Part of a small language model's weights.
Size: 8 layers, 6 heads of 64 (2 for keys and values), MLP 1024 SwiGLU, vocabulary 8192.
Architecture: RMSNorm before each block, learned and rotary positions, biases on query, key and value, untied embeddings.
Each number is 128 + 24 x the weight over the matrix's rms, rounded and kept within 0 to 255. Layers, rows and columns count from 0.

# layer 5 MLP gate, 1024x256, rms 0.107, rows 478-512, columns 64-127
[[124 125 140 118  97 138 103 123  81 111 127 113 173 127 147 130 131 111 118 148 146 147 118 145 137 104 152 141 129 118 114  98 146 134 113 172 116 139 100 111 109  87 122 150 141 143 138 117 167 122 117 170 105 146 123 138  83 153 149 106 130 124 100 123]
 [149 113 121 134 132 145 133 151 134 147 134 153 168 120 132 161 157  99  88  83 117  94 155 105 169 123 129 154 109 124  99 143 141 122 106 171 151 131  88 120 106 141 122 102 130  89 130 121 121 171 114  82 139 125 173  88 115 132 123 106 105 119 103 119]
 [136 141 131  95 132 143 125 126 107 191  96 109 115 118 132 111 151 131 135 114 123 156 136 122 100 126 116 144 165 125 136 134 155 165 124 150 123 142 134 120 126 137 103 140 110 127 110 162 114 152 138 130 144 132 124 135 105  87 108 110 152 120 119 107]
 [163  68 118 116 133 119 129 115 129 119 119 175 128 132 139 125 104 102 115 104 145  99  94 147 129 116 127 162 164 128 133 136 137 128 148 158 138 122 163 128 118 130 155 181 133 145 148 154  93 127 103  99  84 158 135  93 149 110 187 116 153 155 116 183]
 [102 171 129  99 128 134 133 150 168 106 135 110 139 127 136 128 162  93 126 132  97 173 152 118 103 207 109 131 166 132 101 111 139 119  90 141 131  91 112 148 150 135 139 125 110 153 150 104 156 172 163 134 170 147 148 137  87  94 156 141 134 154 146 148]
 [172 133 182 114 126 124  74 111 139 131 110 119 139 133 108 128 159 127  65 133 101 154 140 122 119  88 120 153 160 182 117 105 121 148 122 156 110 137 174 113 156 152 168 118 121 105 134 132  82 156 111  99 138 155 123 126  90 149 155 150 127 147 116 117]
 [126 156 144  95 118 163 107 138 108 120 103 124 145 150 119 135 145  96 143 127  89 116 108 150 124 137 134 168 126 151 128  92 150 136 117 145 118 123 151 177 176 137 125 131 118 157 161 155  87 171 101 147 139  74 124 118 127 105 145 183 112 118  67 152]
 [114 145 132 145 144 102  97 127 114 128 107 113 115 120 167  64 132 150 115 116  95 103 119  95 152 120 147 106 167 144 105  55 124 125 158 109 147 110 150 149 123 162 128  69 133 141  91 115 153 136  93 118 141  88 104 140 126 161 129  82  67 160 134 111]
 [139 146 143 114 142 112 109 140 139 140 127 125 122 128 150 119 149 120 115 127 140 150 126 146  98  99 128  75 135 110 112 140 108 127 137  87 124 151  99  97  89 132 131 136  81 111 154 109 113 135 114 110 124 108 133 119 131 109 106 134 119 152  88 138]
 [137 100 191 155 107 131 175  77 105 112 136 170 125 148 140 130 159 124 132 135 153 164  95 128  76 120 169 102 160 177  95 132 103 121 101 100 129 122  93 124  81 140  99 147 172 143 126 110 131 137 156  92 115  84 108 110 153  81 115 125 111 112  94 143]
 [100 131 164 150  99 120 109 124 145 124 125 122 134 106 106 135 103 138 120 147 134 132 127 152 140 139 103 118 153 101 121 146 144  92  80 120  69 153 141 147 114 141 166 184 138 151 117 129  89 137 181 138 155  83 133 152 169 129 116 149 122 111  76 158]
 [125 129  92 134 152 147 141 166 144 168 146 124 131 112 128  96  96 129 131 148 151 152 134 122 116 134 117  96 159  99 144 154  99 189  82 174 133 133 133 131 165 121 130 144 141 119 118  91 135 120 109 126 126  97 167 119 117 143 120 126 118 113 125 140]
 [165 117  67 140 142 128 121 115 104 142 130 129 129 133 113 136 107 128 144 144 161 141 145 181 101  75 136 147 178 130 102 157 117 119 140 148 100 137 130 134  88 153 154 140 126 126 147 139 118 116 102  81 132 117 136 109 130 139 166 105 169 113 111 159]
 [131 169 124  97 120 159 123 179 119 100 152 117 150 143 168 151 142  81 118 151 118  80 112 120 174 125 154 150 119 133 154 132 135 142 154 134 120 127 138 131 108 156 108 163 116 126 135 167 139 147 150 131 118  63 131 123 139 114 161 129 171 112 129  93]
 [119 129 142 129 154 144 139 117 128 130 149 109 145 144 135 120 115  98 142 101 125 113 140 124 167 144 122 145 126 124 124 135 153 152 117 176 112 119 130 107 117 163 147 117 155 126 133 127  90 132 111 126 134 167  69 136 157 149 163 109 168 104 145 123]
 [155  61 165 157 161 176 169 156 157 164 135 126 139  65 152 131 159 110 119  87 142 142 151 116 106 101 112 140 129 112 158 136 159 147 128 123 148 144 148 131 150 126 118 146 148 134 123 173 143 119  89 126 118  66 159 137 149 158  66 153 144 147 155 153]
 [ 90 124 138 155 142 117 130 205 133 122 119 132 117 103 149 128 120  80 126 138 153 108 151 184 161 140  91 122 116 151 129 162  76 131 103 105 163 119 105 160 103 133 138 166 127 128  87 113 122 139 137 110 115 170  86 152 131 164 116 145 122 115  95 147]
 [129 130 123  99  92 149 113 129 161 106 106 126 165 111 109 138 184 119 129 144  83 118 137 114 143 175 124  95 153 145 131 118 135 103 105 134 137 120 131 166 158 163  77 119 123 105 112 105 117 119 114 124 153 154  95 143 146 114 154 104 127 133 115 154]
 [107 109 140 128 131 163 158 138 102 150 133  80 139 122 143 145 122 141 147 121 175 136 132 135 121 147 140 132 101 145 127 132 130 121 128 128 155 114 121 138  97 104 133 118 146 144 117 106 148 147 118 157 100 138 121 127 143 124 145  86 103 104 163 154]
 [154 132 130 145 134 103 105 159  95 158 124 117 113 176 122 115 144 163 144 143 119  87 157 141 117 132 127  94 125 125 162 126 100 194 117 155 110 149 162 132 108 140 146 136  99 124 147  90 129 125 150 152 164 124 156 131 165 147 100 108 157 111  91 154]
 [131 115 127 111 143 102 130 138 138 139  85 175 118 136 150  90 118 179 107 140 155 153 158 116 107 128 149 175 143 167 150 125 139 106 101 104 126 144 121 137 140 138 143 143 147 141  67 150 142 107  98 119 132 144 131 122 138 138 135 192  88 135  68 126]
 [121 127 107 136 158  92 157 104 120 133 160  86 118 122 126 159 111 156 132  69 103 114 119  69 101 128 139  93 142 120 171 155 101 126 130  89 118 120  98 167  95 149 166 169 181 114 137 133  89 134 102 147 131  95 124 180 129 158 128 146 123 167  98  91]
 [110  93 122  99 107 132 141 150 157 135 114 144 164 109  87  97 151 139 124 137  97 108 126 101 147 163 105 114 127 165 172 102 111  99 135 134 129 184 160 137 123 137 131 141 153 108 118 110 113 125 109  97 118  99 140 159 119 136 130 127 130 109 116 106]
 [126  81 135 136 145 125 125 133 154 124  84 129 145 114 159 114 164 124  66 163 130 128 106 125 115  93 155 147 152 128 123 148 136 148 141  98 130 107 189 182 115  85 161 143 131 111 107 107 149 111 140 148  82 114 146  92 134 158 148 113 113 101 149 143]
 [134 135 111 122  97 123 158 133  95 190 128 102  91 126  95 129 149 145 105 102 104 129 104 113 141 150 132 111 155 148  73  95 115 114 141 158 105 122 107 137 162  78 135 132 174 128 114 141 121 136 138  82 198 177 116 113 123  93 105 132 115 103 106  94]
 [124  98 110 108 102 175 130  56 151 165 128 144  91 132 171 155 170 141 127 129 131 113 160 136  85 140 138 136 143 107 171 134 135  74 151 140 147 147 160 116 160 138 156 120 123 144  92 148 158 140 112 135 119 130 103 120  85  89 131 150 161 136  92 143]
 [ 85 111 128  80 107 117 158 137 130 143 119 128 121  99 119 152 159 117 132 143 130  82 170 149 155 119  85 112 202 109 125 140 131 146 111 158 105 139 159 141 107 137 148 100 135 168 137 155  78 125 130 118 117 109 110 129 144 150 125 141 153 125 123  86]
 [136 107 131 145 146 131 109 156 128 133 147  97 104  96 165 156 101 120 131 107 110 158 180 129 156  80 107  90 146 102 130 135  99 150 169 122  42 114 148 124  80 170 125 142 147 139 101 143 114 137 150 132 120 108  92 143 146 107  90 101 118 132 138 116]
 [141 107 101 148 121 122 149 102 102 166  98 140  82 125 152 165 104 139  93 159 117 150  98  84 113 137 141 131  98 147 164 164 106 117 114  91 137  81 112 133 144 129 161 138  97  89 157 118  95 121 131 147 146 149 127 101 142 118  91  85  78  90 130 131]
 [157 100 143 100  96 103  99 127 164 171 117 136 124 125 160 156 122 132  77 179 149 146 146 139 139 145  93 137 134  91  82 124 168 155 144 137 167  91 133 138 141 133 147 106 138 151 136 152 180 154  63 151 123 141  95 161 105 107 155 108 106  69 145 142]
 [ 93 136 166 107 121  83 169 128 153 111  97  98 145 142  84 138 112  90 143 129 118 167 147 123 120 198  96 136 166 181  96 119 105 142 113 140 146 122 135 162 103  92  99 157 120 114 138 166 160 154 125 104 129 136  95 104 132 114 146 183  86 136  94 130]
 [124 172  84 143 157 123 153 132 106 133 115 116 172 106 151 114 148 145  98 127 152 102 134 152 132 104 122 166 121 122 120 146 139 108 160 160 131 139 113 146 108 132 138 114 131 102 179 151 103 121 141 128 123 127 110 134 155  91 114  95 146 111 114 147]
 [ 95  54 145 114 167 121 135 138 100  96 119 111  92 150 147 140 153 135 132 122 100 112 130 117 128 110 159 104 150 156  98 157 155 114 108 137 120  94 151 113 119 120 124 144 158 136  99 136 141 132 130 136 132 109  98 137 136 109 123 125 117 117 116  90]
 [139 158 144 125 130 139 134 165 149 133 137 122  90 119 147  95 110 167  99 122 108 117 155 121  88 104 151 119 167 132 102 123 155 144 105 155 122 112 137 121 112 108 138 161 128  75 172 102 106 137 147 111 124 158 132  96 105 136 124 176 135  97 163 167]
 [ 97 127  82 150  99 106 132 150  88 125 157 102 196 100 120 152 125 102  92 132 129 196 112 103 112  91 170 125 170  90 144 110 111  76 151 126 119 139 153 144 145  74 140 138 136  93 137 134 140 161 120 108  77 140 126 161 147 137 125 102 106 112 135 134]]
# layer 5 MLP up, 1024x256, rms 0.113, rows 478-512, columns 64-127
[[155 116 151 128 151 100 118 141 102 135 114 123 113 141 129 131 150 162 152 114 100 136 156 141 110 116 144 183 116 116 138 102 105 128 152 109 116 104 116 117 142 100 163 116 108 132 125 119 111 123 134 101 113 125 105 122 107 121 141 144 120 120 150 153]
 [ 86 153 158 151 108 145 105 133 104 160 120 120 145 123 158 102 118 155 152 153  70 161 129 129 148  86 128 102 111 156 103 112  89 103  91 138 151 103 132 106 116 134  73 113 125 109 107 128 138 143 155 108 107 137 163 112 138 114 150  91 135 128 157 151]
 [116  92 129 161 109 121 120 143 131 105 150 141 132 119  91 132 144 114 162 106 142 105 145 127 159 174 163 121  83 110  95 154 126 150 121 150 189 129 105 123 105 180 129 166 131 111 157 154 160 128  82 155 107 119 128 157 157  91 154 143 128 145 127 136]
 [137  81 131 121 117 172 106 129 108 100 119 106 121 117 160 123 135 156 131 120 142 146 114 145 139 104 132 112 132 102 134 127 147  87 106 185 118 164 122  99 111 122 122 136 139 126 109 123 124 128 118 109 141 141  92 103 152 125 152 177 174 114 112 124]
 [ 96 158 138  92 102 117 132 110 132 129 186 123 120 141 134 104 110 127 138 125 106  92 108 153 106  98 103 128 108 159 106  89 109 109  93 153 116  86 120 166 110 117 119 115 126 141 142 170  95 113 151 156  99 149 140 118 110 110 148 152  90 138  99 143]
 [115 120  98 104 178 121 142 150  91 114 106 183 160 134 169 169 132 141 134 108  96 134 108 120 124 125 119  94 137 110 156 126 121 120 129 125 133 164 117 108 138 161 142  81 151 101 151  75 116 167 133 123 146 134 104 135 116 164 122 155 120 115  96 151]
 [144 132  94 146 128  94 125 149 107  92 173 110 111 134 122 132 107 127 179 121  82 124 102 107  95  81 136 164 169 143 114 102 139 155 109  70 124 110 149 141 145 144 113  98 117 115 101 157 150 122  88 151 169 114 171 121  93 126  97 166 174 115  91 132]
 [116 136 106 148 162 137  91 143 133  91 127 107 132 157 130 125 133  95 124 157 168 142 108 140 134 150 116 172 136 133 123  70 119 141 124  99 137 160 152 118 120  84  93  90  88 123 182  99 134 171  98 139 148 130 112  89 105 127 156 167 153 160 186 163]
 [121 148 138 133 152 175 167 147 138  99 165 146 109 112 103 155 108 146 188 110  96 102  98 130 145 131 114 107 107 117 155 117 168 147 185 131 108 120 145 119 134 139 125 118 115 130 143 136 135 157 113 152 149 160 137 176 142 103 155 113 109 122 131 108]
 [121 119 172 162 133  88 154 157 149 151 159 134 119 117 157 108  98  98 101 109 117 141 134  89 145  87 179 101 115 115 117 127 143 106 101 128 139 170 142 168 122 199 152 127 110 117 121 137 105 165 132 175 102 119 131 126 103  83 123 128 120 177 119 131]
 [130 123 128 115 120  98 130 147 140 149  83 196 149 150 114  84 132 104 152 164 124 122 108 127 116 149  90 143 151 153 142 131 133  77 123 164 128 109 115 124 131 105 124 125 143 114 144 114 119 143 157 140 110 116 112 107 176 128 105 102 104 135 100 111]
 [106 135  97 130 104 128 124 129 123 113 110  97 132 130 119 142 150 161 125 112 138 142 100 112 139 138 127 172 125 126 108 144 138 106 106 116 123 140 103 100 111 112 137 130  96  93 146 118 135  87 104 162 103 146 135 161 116 122 101 168 120 161 121 146]
 [131  97 120 173 109 121 122 136 126 155 117 140 138  99 135 142 113 106 123 112 113 120 148 160 147 163 142 116 178 119  91 111 121 146 118  94 113  93 144 146 136 165 131 113 159 123 120 172 106  99 108 149  78 157 122 104 112 191 160 164 151 115 131 121]
 [105 150 157 134 108 112 145 109 180 131 110 108 133 116 117 152 142 146 142 151 127 115 124 161 132 132 178 157  99 124 118 154 158 142 100 108 121 119 140 122 114  85 158 140 168  72 153 107  92 106  97 143 125 106 134 145 108  61 115 162 134 147 113 132]
 [136 137 131  98 146 174 146 103 151 149 113 136 110 143 134 138 110 102  95 125 100 137 132 118 129 128 131  94 127 174 151 134 110 156 141 135 159 114  97  63 124 112 155  72 126 124 111 112 128 128 101 139  87 149 113 110 182 186  97 132 113  67 111 102]
 [114 101 124 144 150 120 132  90 144 159 111 127 148 164 134 132 145 146 131 100 146 170  89  99 118  96 150 123 177 156 124  62 163  94 170 175  82 122 126 137 141 156 123 121 207 120 109 151 107 172 125  81 113 109  94  84 124 102 102 146 107 115 139 133]
 [134 105 130  96 104 149  89 111 144 120 138 113 137 124  90 100 126 120 120 135 140 142  94 142 142 150 128 149 112 112  93 130 118 140 127 130 139 141 158 116 119 136 159 111 135 129 110  98 110 167 161 148 117 141 115 143 141 117 150  84 112 125 124  81]
 [120 112  95 142 119 152 140 106 139 125 111 146 115 176  93 125 116 125 119 169 127 120 125 149 107  96  73 123 112  94 120 129 111 111 146 104  78 151 176 119  97 121 139 109  57 155 127 139  93 179 110 110 160 110 103  92 145 158  82 175 109 128 101 125]
 [120 140 131 166  93 170 105 116 133 126 140 130 120 153 138  86 158 171 133 146 134 129 166 149 132 104 186 127 107  90 141 129 145 124 130 111 108 106 162 118 173  84  90 148 127 144 112 160 147 154  74 146  94 108 134 112 129 128 109 117 109 150 143  93]
 [127 134 116 135 154 115 108 140 139 105 168 147 169 149 135 123  91 104  97  96 138 120  96 125 114 151 136 149 152 146 106  97 151  94 132 102 122 105 122 123 120 127 135 126 137 116 126 136 111 113 142 130  68 132 167 119 121  98 154 156 106  98 123 132]
 [144 159 111  89 133 144 154  75 142 138 123 193 137 110 119 114 137 126 194 170 151 111 170 154 138 147 113 175 133 118 112 163 136 129  75 100 136 153 149 179  88 113 148 105 124 127 167 141 141 157 145 176 121 118 134 125 121 119 179 114 103 169 141 107]
 [124 153 141 131 141 162 132 145 129 120 124 140 107 102 122 107 162 137  97 132 144  89 123  89  91 145 121 140 152 156  95 157 135 131 123 107  98 152 170 109  85 168  97 107 110 110 164 148 146 147 163 109 157 118 130 184 115 153 112 130 119 147 160 123]
 [115  75 158  79 112 139 132 124 121 137 123 104 134 168 121 160 129 169 128  96 131 122 141 180 143 132 125 113 119 105 116 159 126 153 119 126 129 142 123 144 159 132 117 174 139  91  93 144  74 144 104  91 113 101 192  84  99 135 123 109 129 139 103 182]
 [118 120 111 126 142 120  85 126 125 135 109 139 121 100 118  99  95 105 149 117 103 119  82 130 113 145 107 152 135 158 141 125 149  88 102 133  83 109 134 125 136  83 103 157 117 104 107 122 120 170 120 131 124 107 135 122 110 118 116 126 115 114 147 174]
 [160 128 132 105 126 120 130 115 119 115  86 134 156 143 122 128 165 136 121 177 107 117  99 119 144 103 159 154 125 170 110  90 111 136 108  73 134 166 100 136 154 150 154 150 128  85 106  94 149 114 147 164 114  70  98 137 125 126 109 146 163 146 142 135]
 [106 142 107 106 101 135 100 116 138 114  97 174 121 160 126 118 102 127 127 122 127 135 132 139 130 104 129 110  92 105 117 163 134  99 146 102 117  68 132 119 163 127  96 123 159 118 106 121 150 110 148  96 140 122  72 137 147 157 123 110 149 116 123 146]
 [128 146 125 118 109 147 124 130 130  90 150 136 165 163 142 164 114 130 129 120 122 196 119 156 136  84 104 107 130 170 142 169 113 142 118  93 107 142 162 115 128  85  98  92 129  91 146 115 132 147  94 152 134 136 156  98 138 101 157 154 158 134 141 124]
 [137 161 135 102 151 106 168  98 128 125  99 141 146 152 120  88 156 124 127  99 118  80 133 104 138 163  88  93 129 119  64 101 114 114  98  96 170 116 138 170 164 153 137 155 140  97 141 140  98 107  90 100  89 127 114 140 163 139 122 156 128 128 129 178]
 [126 130 156 165 121 130 104 131  98 136 121  82 113 113 148 134 112 150 127 154 130 144 107 104 142 112 140 115  71 122  89 160 135 139 157 164 120 112  84 127 149  99 175 119 110 104 157 107 123 144 126 136 143 120 166  89 155 150 110 104  92 145 112  95]
 [163 147  72  92  93 127 179 119 151 155 128 136 102 185  79 165 121 164 169 154 129 108  85 120  88 138 113 121 158  81 140 108 124  80 156  84 108 121  64 125 154 175 164 123 140 192  90 114 106 158 164 150 138 124 127 126 114 123 177 105 191 149 140 102]
 [154 126  90 133 118 168  94 148 132 104 102 142 118 129 130 112 160  90  96  93 157 127  92 113 122 142 131 155 105 138 164 150  86 136 114 121 130 144 141 108 135 163 138 129 125 127 133 135  71 121 117 105  93  84 194 127 157 100 161  89 170 133 147  97]
 [134 142  91 183 113 104 149 149  74 147 128 137 138 137  91 147 164  78 108 158 123 149 110 151 153 142 110  86 142 203 130 114 148 101 119 104 161 114 133 105 123 139  69  85 151 137 159 143 156 149 114 170 126 143 106 111  93 131  70 151  86 125 161 149]
 [145 144 132 181 163 159 138  83 112 114 171 122  79 119  93 144 102 130 136 136 137 134 102 152 150 131 128 118 133 104 125 110 133 140  91 153 131 139 116 114 132 128 174 134 124 136 101 139 121 138 115 194 195 124 112 117 152 147 160 141 149 131 124 146]
 [140 111 151 128 129 141 161 138 121 128 101 100 130 117 127 119 106  95 103 132 147 135 129 121 101 132 130 127 185 137 139  80 106 151 107 104 125 125 142 138 101 148 122 151 126  69 115 126 129  84 143 136 130 126 109 100 148 121 158 116 130  78 159  99]
 [133 128  86 128 101  98 120  82 134 126 146 120 132 129 129 149 141 175  70 162 128  89 130 137 121 104 145 103 130 135 126 145 132 200 156 128  98 156 134 111 134 139 130 110  99 109 145 106  90 155 125 108 152 142 120 146 124 150 131 117 100  57 127 103]]
# layer 5 MLP down (transposed), 1024x256, rms 0.0945, rows 478-512, columns 64-127
[[135 132 131 104 138  95 117 132 108 119 155 114  77 133 139 131 156 128 163 176 120 115  98 137 137 119 119 168 169 117 103 116 121 177 145 112 135 109 125 156 145  90 120 164 164 131 116  94 147 123 117 123 107 138 124 123 109 161 131  94 189 128 148  97]
 [107 114 109 132 135 133 125 150 133  92 128 114 136 125  84 151 173 141 139 151 144 134  93 109 144 156 134 122 127 166 107 128 123 105 131 169 105 125  79 133 106  79  52 138 126 144 107 148  90 141 104 128 123 114 101 126 114 164 101 169 107 139 151 144]
 [ 97 163 136 114 113 133 145 103 112 150 127 163 118 171 146 119 116 130 108 141  97 109 140 142 129 131 105 129 103 143 169 109 118 130 106 128 109 118 160 146 155  49 111 123 120 113 121 133 103 152 180 148 145 126  82  95 118 109 124 139 113 115  98 132]
 [130 146 146 126 149 151 114 131 132 142 147 115  73 108 136 121 131 120 112 105 151 130 117 148 136 115 131 124 108 133 148 101 143 117 160 103 163  90 149 125 115 118 129 105 137 112 143 133 113 102 144 134 141  82 117 121 150  98 104  99 136 125  93 146]
 [147 156 145 173 118 168 151 156 117 110 141 123 117 128 141 149 105 100  91 125  86 130 158  97 129 138  83 117  65 151 149  91 130 103 123 170 127 119 134 128 120 139 138 161 139 130 101 122 133 129 114 124 129 125 151 143  94 139 102 140 132  90 149 126]
 [118 111 192 117  85 123 115 126  99 124 164 110 116 107 117  94 121 145 105 118 128 141 161 164 118 139 136 127  99 191 128 151 144 141 169  73 106 114 100  87 108  81 138 124 135 134 128 146 116 138 174 154 145 122 104 110 109 122 125 130 114 154 158 125]
 [154 179 134 149 135 128 118 107 129  97 113 110 106 159 134 125 125  93 107 117 128 118 142 163 140 166 130  88 140 129 127 134 143  99 159 155  90 114 145 101 166 125 167 142 148 146 151 130 124 132 122 135 149 169 106 145 119 152  96  87 140 132 114 145]
 [177 118  82 113 159 153 111 160 107 146 111 135 135 100 158 103 149 134  64 127 135 117 111 111  72 136 119 144 117 108 132 154 140 144 125 135 121  91 139 121 156  92  86 140 194  97 174 128 136  86  90 134 134 146 160 123 118 111 109  95 125  86 112 118]
 [105 108 199 113 133 141 159 135 112 146 130 112 159 137 158 134  97 105 126 102 136 115 114 166 168 130 140 122 126 108 119 145 159 131 132 100 131 154 123 139 119 155 144 114 101 141 116 149 130 126 147 100 106 105 187 107 109 136 130 122 141 105 121  97]
 [155  90 159  89 175 134 121 128 116 143  86 140 145 124 165 155  98  86 119 137  89 132 128 151 136 118 133 142 140 135 111 134 150  90 115 122 111 106 108 165  75 152  87 110 107 106 129 130 115 108 121 136 126  99  94 127 182 140 145 138 136  71 169  99]
 [137 135  79 147 165 150 145 128 109 170 125 145 144 159 172 107 110 148 107  98  97 116  98 132  98 121 149  93 100 145 140  92 110  94 172 133 137 119  91 154 165 105 113 137  61 115 152 147 108 151  84 125 132 105 141 117  41 118 143  87 146  97 118 135]
 [ 89 107 144 138 152 150 115 121 137 169 170 159 130 154  86 119 118 136 130 125 116 137 127 118 152 150 127 137 166 117 115 129 136 144 118 121 165 138 127 102 168 123 127 119 137 127 134 131 114 139 139 125 108 169 109 149 131 151 114 106 140  93 140 132]
 [ 99 120 109 142 131 113  98  98  94 104 184  81 108 147 107 151 136 148 123 130 131  93 160 149 123 121 120 114 105 166 105 144 187 153 124  93 147 116 114 157  97 130  90 152 128 160 105 149 111 161 106 122 144 148 124 155 104 118  77 100  82 150 146 123]
 [154 117 134 138 115 124 133 151 119 116 124 128  96 141 155 109 118 159 140 121 100 134 129 109 157 140 117 110 145 130 116 147 153 138 135 104 122 129 106 154 130 160 141 128 144 131 114 178  95 111  90 102 135 154 101  79 158 145 136 178 146 150 119 177]
 [ 88 134  74 145 118  99 126 137 120 120 159  94 118  75 119 121 121 138 109 128 114 108 161 103 123 152  90 130 117 115 141 129 133 176 112 105 128  62 108 150 129 154  91 109 139 163 101 130 154 156 126 160 161 136  48  97  90 121 122 121 165 157 131 149]
 [140 168 114 146 119 115 151 118 149 121 118 142 157 138 110 111  89 135 117 135 150 100 115 141 169 114 105  99 107 124 121 151 103 163 104 129 165 122 143 103  82  69  80  99  90 140 121 117 112  84 127 114 111 103 158 116 143 168 179 145  70 175 107 135]
 [124 161 145 108 147 120 125 106 105 112 126 103 129 103 112 144 109 105  74  99 158 141 137 109 142 142 124 124 120 141 144 153 132 115  85 116 134 149 169 100 126 128 148 127 140 108  95 129 134  96 143 143 165  95 107 121 111 140 111 136 156 151 133 140]
 [124 181 175 139 128 113 129 122 149 129 123 144 106 170 134 140 134 154 132 110 158 111 122 131 121 148  93 100 109 134 123 135 160 115 144 133 107 135 121  95 110 175 123 169 134 127 126 123 148 110 134 161 144 132 118 140 110 134  88 152 135 139 120 136]
 [102 128  96 122  78 131 137 137 122 112 160 148  94  99 124 149 118  95 153 143  84  96 149 134 119 138 107 151 134 142 128 157 103 136 157 113 166 137 118 124 112 137 132 160 135  69 123 100 151 127 188 144 143  94 103 118 145 146 118 112 103 102 138  90]
 [149 137 138 159 133 111 110 117 115 151 139 110 101 176 134  95 124 144 127 134 123 119 179 109 168  85 120 141  91  75 148 142 115 214 146 149 108 129 174 107 120 159 130 118 136 103 164  97 151 136 158 135 181 136 163 138 155 115 129  72 106 148 119 103]
 [148 122 126 172 163 152 107 139 108 130 150 122 150 186  57 132 140 126 119 101 120 157  84 119  82 143 119  99 109 116  93 102 127 113 148 138  92 160 113 120 106 120  86 150 136 158 108 170 104 106 157 148 135 141 134 134 125 131 108 179 141 128 149 158]
 [132  97 121  89  86 102 123 140 102 118 159  97 123 111 121 133 121  95 157 124  91 111 110  93 114 103 146  95 112  87 150 194  92 171 120 105 127 118 156 110 110 103 140  85 134 135  73 113 115  94 165 137 133 156 151 113  52 123 124  93 158 137 119 132]
 [142 141 130 111 130 138 103 159 139 101 157 146 151  72  95 142 139 150 117 126 147 116 160 136 155 115 159 143 145 178 188 103 186 137  72 131 155 139 102 160 117 132 127 116 152 120 165 133  62 116 164 133 130 142  96 117 126 100 140 112 107 133 152 117]
 [147  98 148 134 105 130 143 110  91 152 184 114 144 113 141 147 168 125 103 175 125 156 147 161 157 105 162 125 115 141 141  74 136 151 124 126 127 122 134 137 142 129  97 136 154 109 131 109 105 113 117 160 111 113 121  87 170 126 135 147 122 147  83 122]
 [131 132 129 173 185  99 130  99 137  91 120 152 104 162 131 112 125 127 108 129 129 139 142 117 119 118 112 151 115 119 119 155 135 143 133 115 134 163 154 132  98  90 103 163 119 142 108 161 130 106 128 146 149 106 150 114 162 128 137 121 118  95 110 107]
 [114 111 119  99 160 129 148  95  97  87 138 126 115 108 130 130 139 145 103 128 141 116 143 121 116 112 112 138  96 151 149 120 142  72  94 170  57 196 135 112 125  99 173 128 155 107 141 120 145 137  93 107 129 134 125 132 127 117 141 128 152 155  93 105]
 [ 96  98 123 153  94 135  94 121 113 155 141 116 128 171  95  80 140 123 157  93 178 120 163 139  69 140 120 173 167 149 114 115 132 140 134 111 149 116 115 175 173 127 164 100 111 144 106  82 140 114 171 144  98 138 134 159 136 134 135  91 109 136 120 126]
 [122 100 155 150  93 144 156 149 108  71 157 138 138 129 114 124 132 122 168 150 126  98 103 126 107 136 180 134 101  78 144 105 147 159 130 103 155  96 117  85 120 125 148 116 153 155 114  95 144 126 122 103 119  68 104 136 144  81 165 109 130 105 129 141]
 [116 170 107 182 136 107 115 100 152 138 130 115 132 121 129 126 166 107 159 158 114 110 159 180 133 152 127 119 154 149 156 161 131 129 118 152 188 117 160 130 154  71 105 149 115 149  72 120 147 153 152 138 119 139 128 162 153 112  91 142 122 120 136 119]
 [114 153 176 143 144  70 136 109 120 129 137 111 169 151 112 151 132 141 152 148 110 126 117  71 120 130 108 103 179 164 130  95 151 145 132 106 134  91 112 154  98 168 128 150 129 133 113 167 175 203 113 119 109 120  71 144 131 126 127 146 122  90 169  95]
 [133 117 127 155 113 123 159 152 105 133  84 170 116 145 116 121  96 114 114 127 121 118 158 136 129 124 135 140 122  88 141  87 127 118 119 163 164 156 127 132 171 170 115 148 165 106 107 175 124  81 127 155 122 105 143 150 122  98 182 121 135  54 122 104]
 [129 153 117 175 102 138 154 169 149 124 148  74 151 151 125 123 120 106 129  78 112 131 144 120 138 156 137 107 132 118 143 147 107 128 123 122  67 119 119 102 173 115 145 160 120 152 164 142  89 134 115 158 141 112  97 148 154 110 138 116 128 116 146 164]
 [121 131 137 113  94 118 122 132 118 148 124 127 102  86 139 123 117 130 101 117 120  93 163  92 105 169 147 114 151 113 115 157 114 171 143 134 154 128 154  96 151 152 155 137 126 109 155  99 159 124  95 101 173 160 148 155  97 108 130 136 112 135 148 122]
 [126  93 137 120  86 141 153  88 107 114 160 103 126 174 158 144 140 130  93 142 112 145 152  89 129 124 131 104 130  99 161  90  94 141 163 122  81 114 117 130  88 167 116 116 153 105 124 123 148 131 175 100 139 114 161 143 139 112 130 160 160 121  98 131]
 [127 125 125 169 120 137 150 144 126 133 113 127 158  96 129 145 115 102 133 161 132 172  95 158 132  98 166 128 109 134 103 122 135  75 122 100 167 104 128 133 115  84 122 120 126 101 135 167 116 103 106 127 132 135 100 165 128 113 109  85 133 135 177 111]]